{
  "num_hidden_layers": 9,
  "hidden_size": 320,
  "num_attention_heads": 10,
  "num_key_value_heads": 10,
  "head_dim": 32,
  "intermediate_size": 1280,
  "vocab_size": 32000,
  "hidden_act": "squared_relu",
  "norm": "rmsnorm",
  "norm_place": "pre",
  "norm_eps": 1e-05,
  "positions": "rope",
  "rope_theta": 10000.0,
  "rope_fraction": 0.5,
  "qk_norm": true,
  "attn_scale": 0.192,
  "bias": "none",
  "tie_word_embeddings": "early",
  "parallel_block": false,
  "extras": ["some layers without attention", "paired heads", "shifted keys", "gated attention", "value embeddings", "hashed n-gram embeddings", "a smear gate", "learned residual scales", "skips across layers", "capped logits"],
  "init": "uniform",
  "init_std_qkv": 0.0748,
  "init_std_o": 0.0,
  "init_std_up": 0.0748,
  "init_std_down": 0.0,
  "optimizer": "adamw",
  "learning_rate": 0.00157,
  "beta1": 0.9,
  "beta2": 0.98,
  "weight_decay": 0.06,
  "lr_head": 0.0124,
  "max_grad_norm": 0.5,
  "warmup_steps": 568,
  "schedule": "wsd",
  "decay_fraction": 0.731,
  "decay_shape": "linear",
  "final_lr_fraction": 0.0,
  "batch_tokens": [32768, 65536],
  "max_seq_len": 512,
  "doc_mask": true,
  "train_tokens": 588500000,
  "max_steps": 12366,
  "dataset": "wikipedia_en"
}
Each number is 200 + 30 x the weight over its row's rms, rounded and kept within 0 to 999. Layers, rows and columns count from 0. The size before them is the row's rms in percent of the matrix's.

# layer 4 MLP down, 320x1280, rms 0.0953, rows 38-50, columns 768-1023
104,244,169,180,242,221,214,182,181,218,225,229,274,217,250,191,214,232,203,191,192,177,243,172,144,226,190,159,246,181,197,197,268,230,203,161,206,170,189,183,199,211,171,225,213,167,210,199,213,181,197,204,210,227,181,229,243,213,169,147,206,214,250,219,172,237,185,159,218,191,229,217,228,128,180,218,155,180,229,239,150,223,239,179,189,211,202,207,232,263,174,187,113,164,187,177,219,190,204,190,199,174,183,207,251,212,217,163,204,220,213,226,169,160,197,163,204,229,236,274,152,229,203,160,196,218,228,247,214,221,216,169,173,253,240,203,203,223,205,180,180,143,141,210,169,230,287,250,164,218,190,237,209,209,178,107,195,228,174,216,212,168,229,189,180,201,189,208,208,230,177,201,173,148,187,174,243,185,231,172,189,243,211,195,232,158,192,224,230,219,169,180,228,214,172,183,233,208,173,218,168,198,173,235,222,181,185,227,280,210,209,223,217,142,212,246,192,141,160,184,162,173,187,144,208,234,198,192,200,182,232,160,235,213,231,197,154,232,238,211,167,180,152,214,156,224,228,209,147,181,197,203,181,202,191,223,211
096,248,212,173,223,265,185,218,150,195,160,212,150,234,130,165,170,201,165,171,150,163,216,257,160,187,206,172,185,211,186,220,216,224,277,208,214,225,237,181,258,245,197,198,195,197,202,206,190,223,206,173,234,191,186,169,184,159,158,138,204,183,213,216,214,251,202,161,180,191,199,199,267,187,174,214,150,225,152,242,200,243,157,237,239,155,221,178,171,215,196,201,220,212,188,231,263,203,199,180,168,211,281,129,194,198,245,217,144,216,229,188,237,196,189,169,191,266,143,189,178,233,197,184,250,239,171,165,210,199,208,159,206,248,251,190,198,188,195,200,199,214,211,189,195,133,194,197,188,173,232,183,213,207,245,279,142,186,197,264,208,164,235,181,159,172,217,182,180,215,258,200,180,174,229,215,189,226,217,139,185,211,154,183,201,210,247,204,209,242,204,189,214,230,185,186,246,219,194,202,251,223,173,231,206,194,185,228,191,203,179,184,224,235,174,178,190,194,192,190,142,197,223,216,175,135,155,148,249,209,243,195,206,213,189,224,202,199,182,209,170,173,245,187,169,222,202,186,256,282,204,204,214,218,231,142,131
097,141,119,236,225,172,176,212,248,200,212,197,194,170,245,227,218,179,286,157,152,223,137,156,187,196,176,169,195,215,206,158,212,204,188,170,238,213,144,195,235,163,231,175,213,194,228,218,250,170,174,263,200,194,166,159,186,251,176,216,223,130,166,180,174,246,218,244,196,232,149,154,232,237,240,184,224,193,150,212,222,165,157,216,137,234,206,150,229,227,221,278,149,191,206,195,225,232,197,211,244,210,221,166,157,197,187,174,179,203,189,225,235,194,213,243,178,162,193,223,174,244,186,215,178,227,237,213,218,194,211,196,228,214,185,200,219,160,168,215,237,187,133,197,194,207,173,172,208,212,191,244,228,187,243,181,161,177,166,213,199,207,229,191,219,191,235,211,196,267,233,243,175,189,195,194,233,205,199,172,163,262,171,165,229,192,165,260,191,166,182,251,153,206,186,239,178,185,213,213,202,179,240,218,274,184,168,181,160,231,202,219,222,195,176,191,173,175,223,217,177,163,135,175,257,134,199,209,148,184,209,233,177,187,187,206,210,210,151,141,231,164,185,182,219,197,203,206,196,212,149,225,154,183,221,215,221
100,262,229,255,150,207,208,188,237,207,148,155,213,173,179,218,201,192,168,207,194,224,240,200,252,184,191,232,245,164,208,256,226,212,205,180,228,182,214,239,195,165,230,231,180,174,195,212,140,179,207,189,189,183,164,135,177,205,178,192,171,218,204,149,240,192,222,205,175,210,145,233,124,158,189,232,163,215,210,169,184,202,235,229,177,215,211,186,262,206,199,173,209,204,170,261,155,183,192,230,232,184,229,199,197,224,233,201,183,232,217,224,207,232,176,210,228,194,173,162,213,224,176,206,140,215,212,155,155,166,177,222,169,237,239,179,219,207,186,225,172,202,170,227,172,185,79,161,214,225,218,212,199,186,183,196,205,213,191,214,230,223,216,223,127,151,228,241,218,236,200,215,187,249,183,214,199,171,207,209,226,173,246,252,160,199,214,206,225,184,206,150,225,158,175,191,185,163,197,194,226,215,159,185,187,225,197,214,213,170,215,140,196,206,182,183,196,207,165,174,172,191,192,219,182,229,157,186,180,166,167,217,179,302,253,125,169,166,211,166,190,254,209,223,222,193,242,194,220,159,213,213,167,174,171,177,230
096,241,181,229,181,240,229,207,146,172,197,168,182,148,194,221,234,174,240,161,264,236,212,208,193,276,207,226,224,115,214,196,185,212,184,196,170,222,227,211,221,134,198,172,210,210,192,198,210,170,163,223,224,200,176,199,205,209,226,185,197,150,178,204,194,163,207,197,202,197,207,209,151,174,204,210,208,157,154,247,138,173,195,154,174,209,191,221,207,131,209,186,195,157,203,203,241,144,195,208,241,220,148,213,214,231,187,212,212,236,178,168,167,198,234,122,221,205,196,159,218,214,134,207,172,217,199,220,178,160,147,165,171,150,236,192,232,204,205,204,198,273,214,208,222,205,209,183,168,193,129,170,164,196,155,146,230,194,222,228,152,176,283,217,247,197,226,211,210,207,180,199,164,224,146,173,190,183,209,241,173,177,237,181,221,178,174,129,207,187,167,172,238,203,201,215,186,208,192,191,160,225,209,176,163,237,171,225,229,183,199,257,230,200,175,177,197,217,194,211,162,230,201,212,231,210,232,226,192,219,208,234,207,244,181,204,216,189,184,176,198,190,205,236,164,205,190,166,182,226,221,190,149,210,257,164,201
095,179,199,221,213,212,222,210,219,200,176,207,163,156,219,218,192,176,219,200,186,157,214,172,200,304,261,217,201,199,182,168,195,156,159,96,200,184,234,145,217,132,206,179,188,211,218,227,216,204,209,193,172,205,231,214,225,201,147,212,191,121,147,177,182,200,198,227,197,200,195,161,205,183,225,188,211,158,148,196,169,210,223,213,217,169,169,227,216,224,123,192,155,170,177,242,196,183,188,236,208,146,189,232,114,182,203,206,177,219,168,195,201,229,219,197,171,205,204,243,195,175,171,219,159,193,261,217,235,196,188,218,203,165,205,126,180,185,197,197,171,196,253,202,198,172,221,233,202,205,213,212,203,234,174,142,227,205,199,206,143,213,157,226,191,184,167,210,161,206,205,243,181,163,201,206,195,191,151,207,168,205,176,164,256,184,238,176,216,144,187,199,204,182,172,235,190,186,256,217,106,273,204,212,186,195,163,178,219,175,182,168,172,120,166,203,198,211,194,216,206,254,205,197,190,212,244,182,228,213,205,174,210,232,193,235,189,203,275,233,208,179,184,156,196,165,249,232,203,234,174,184,207,179,195,219,222
098,148,246,154,196,196,198,176,194,144,183,262,175,172,199,216,197,257,251,182,173,226,193,208,179,240,202,229,177,205,149,187,170,178,223,209,260,166,152,259,154,199,195,203,202,183,192,217,217,228,152,230,227,219,166,168,211,192,269,243,191,213,176,163,192,148,162,247,207,185,168,196,189,232,227,159,166,196,221,187,201,206,256,196,179,216,165,218,194,203,210,259,218,208,179,201,184,180,192,179,225,217,208,212,217,243,195,240,242,215,187,180,189,180,192,263,209,187,253,193,179,234,204,244,188,197,161,273,142,264,211,138,182,201,254,164,209,170,191,180,190,229,186,211,226,180,154,203,218,177,213,245,191,230,145,196,213,179,219,151,146,228,117,203,161,187,193,160,208,257,209,182,220,212,196,191,161,190,211,220,185,171,200,242,136,219,217,231,174,225,211,203,185,220,208,174,219,202,193,151,126,238,208,233,217,248,185,200,282,254,202,229,231,168,232,221,164,229,252,226,238,217,212,164,187,140,202,182,163,210,145,170,221,187,210,185,203,252,236,233,217,167,150,208,205,192,248,146,239,193,179,182,236,224,182,183,204
099,238,206,142,205,195,170,191,261,199,235,219,167,134,156,205,198,180,204,173,175,246,209,186,232,246,185,240,212,272,208,153,198,217,188,188,163,167,218,228,221,172,244,241,201,197,189,173,176,183,232,206,196,266,246,166,212,198,150,209,177,259,212,209,277,193,244,196,228,194,201,170,188,197,199,225,125,149,206,214,227,183,256,225,217,223,198,237,228,194,158,157,192,184,182,194,140,226,165,194,246,181,229,232,189,180,222,207,276,206,187,231,229,264,225,190,214,191,180,227,157,149,184,244,198,230,229,261,178,226,232,206,185,207,191,162,130,189,170,149,240,221,163,224,221,217,171,210,247,241,173,204,191,188,192,179,208,238,239,217,180,261,216,194,192,186,187,246,166,237,209,227,191,208,189,233,169,195,155,234,135,222,177,187,220,216,241,229,192,155,161,210,170,209,218,220,166,227,232,207,114,217,184,183,232,196,194,228,231,182,222,216,174,201,197,185,210,186,227,222,189,188,227,183,189,216,155,184,125,199,200,174,214,211,173,216,184,205,237,181,189,187,208,207,216,190,179,204,186,255,258,130,181,215,180,184,218
097,232,203,219,218,212,200,148,225,169,163,191,163,215,238,203,212,158,191,195,179,218,210,164,201,233,213,185,195,136,208,221,208,200,249,203,171,260,157,203,223,236,237,168,242,202,156,235,206,250,217,235,157,215,206,187,210,213,204,234,230,156,249,219,236,242,268,224,151,171,198,191,181,179,220,240,158,196,206,192,204,171,184,193,137,181,221,178,174,221,202,179,158,172,213,237,186,253,258,236,221,200,210,223,172,161,207,232,228,224,258,228,152,184,173,198,216,213,226,212,195,202,188,198,235,188,230,167,166,171,184,201,201,221,198,215,248,227,251,287,242,244,152,249,221,230,210,228,202,204,161,210,247,199,201,238,179,193,181,233,254,207,271,165,215,182,225,196,170,233,197,158,174,207,228,201,228,268,238,197,248,225,172,239,222,159,189,257,235,208,173,203,191,203,170,199,206,215,192,202,207,278,163,205,239,171,234,261,211,187,184,207,185,242,179,161,202,202,217,170,238,191,215,169,171,233,201,208,244,178,174,244,141,254,241,202,209,203,205,190,219,204,239,234,277,172,215,172,150,209,228,204,232,216,199,168,184
096,224,150,181,177,198,195,164,217,179,181,198,220,277,171,207,207,199,225,253,227,224,204,162,147,215,174,202,247,167,193,181,194,206,263,175,191,171,185,253,232,157,146,199,215,163,215,182,230,234,130,238,213,230,156,201,148,182,243,183,184,214,216,201,234,215,222,240,180,192,182,183,225,199,199,204,181,161,173,193,198,211,233,213,199,215,211,174,209,225,180,198,158,196,202,212,163,220,229,182,201,201,155,210,150,202,138,199,185,146,205,136,220,186,158,217,193,197,233,235,212,177,205,177,217,188,159,189,229,179,222,155,180,207,167,220,245,229,224,184,215,214,222,190,171,226,235,169,224,213,160,199,215,178,206,191,177,239,197,264,163,206,176,147,184,220,166,202,236,210,227,164,199,223,211,196,217,136,228,203,217,195,202,194,177,165,171,219,188,174,227,172,209,183,211,175,207,170,196,202,238,170,225,143,203,215,219,223,197,214,227,180,203,191,142,244,212,246,231,205,232,269,246,143,174,204,105,175,243,181,252,162,204,163,212,212,206,232,245,280,176,181,211,170,219,159,195,201,227,208,207,185,196,228,225,139,210
095,231,238,166,277,188,201,226,253,153,193,182,171,253,187,242,193,197,158,225,241,224,242,217,225,201,237,166,205,201,172,193,181,239,150,183,200,250,199,267,191,191,238,178,201,201,169,256,197,227,216,213,163,177,224,173,218,172,189,184,197,157,220,144,190,240,167,221,178,172,205,246,224,240,245,283,238,181,219,225,159,162,212,193,257,216,184,183,209,214,175,136,239,181,212,203,243,252,253,177,187,239,184,181,213,180,161,191,208,229,253,172,164,252,198,157,172,213,159,213,186,122,194,177,213,263,185,200,136,152,181,230,246,260,216,201,209,208,242,207,200,194,196,202,192,204,187,197,214,200,199,228,186,132,199,199,190,179,209,291,176,201,239,191,233,170,174,179,194,196,191,185,216,221,202,199,182,202,215,214,210,193,234,139,190,243,218,180,188,187,178,241,221,170,192,181,208,164,184,193,118,194,264,146,184,208,208,172,206,192,241,194,217,149,175,257,171,195,156,224,162,156,176,186,194,221,179,188,219,230,242,182,216,231,239,207,181,154,210,187,207,174,188,185,229,190,173,206,273,248,153,211,183,210,188,217,220
096,240,182,213,214,172,184,240,192,291,224,168,266,216,182,186,197,209,151,212,216,184,203,168,222,168,173,210,196,210,255,191,210,209,217,211,161,240,199,207,181,233,208,244,193,203,206,166,244,192,224,255,203,194,201,224,200,208,213,240,280,159,202,179,223,245,196,155,205,235,158,165,172,202,144,178,217,235,163,304,177,194,216,271,202,183,191,227,170,154,221,170,198,223,243,213,224,252,152,237,188,237,227,215,146,167,184,247,152,252,180,236,202,166,208,189,226,279,163,188,235,195,199,210,224,168,180,201,241,157,220,200,226,134,199,222,169,211,223,172,184,166,196,181,225,200,185,166,178,200,232,195,202,146,233,205,178,163,169,259,209,196,235,203,127,172,222,226,176,209,219,176,158,216,182,193,239,211,169,197,196,255,179,201,188,242,269,220,203,229,210,219,230,192,203,223,232,174,178,205,197,237,198,217,260,195,176,218,234,233,260,193,236,277,167,142,184,193,202,220,205,202,222,224,240,179,165,203,221,206,211,208,225,212,219,229,225,191,235,198,156,210,191,229,127,196,193,255,174,177,201,221,193,161,224,218,166
097,231,213,204,180,178,196,185,217,177,228,187,159,197,208,160,242,187,152,204,230,242,215,173,211,199,222,176,214,257,197,253,182,215,140,234,197,175,171,199,145,207,217,200,203,229,204,184,258,187,155,166,185,223,186,190,143,168,212,270,183,184,184,252,169,207,194,187,175,182,166,217,148,201,227,192,163,190,236,189,209,162,149,176,202,238,216,175,219,256,231,192,177,219,217,155,177,233,241,198,198,173,213,206,196,161,188,194,251,171,134,223,208,211,176,209,199,221,214,181,237,236,148,189,164,169,193,190,210,209,190,174,173,152,180,189,208,190,271,221,135,228,245,227,208,166,194,261,230,177,180,167,190,219,148,202,241,198,209,195,225,229,170,206,273,213,210,214,195,269,171,200,155,213,232,183,190,221,186,168,208,209,229,230,244,230,162,184,175,200,213,189,263,252,209,190,236,200,98,205,215,235,201,227,194,207,239,238,167,222,201,164,206,200,225,196,196,200,199,177,171,230,128,203,179,213,158,239,195,230,177,277,209,173,225,213,205,220,178,144,201,212,185,210,245,215,202,206,142,186,187,209,197,162,194,214,193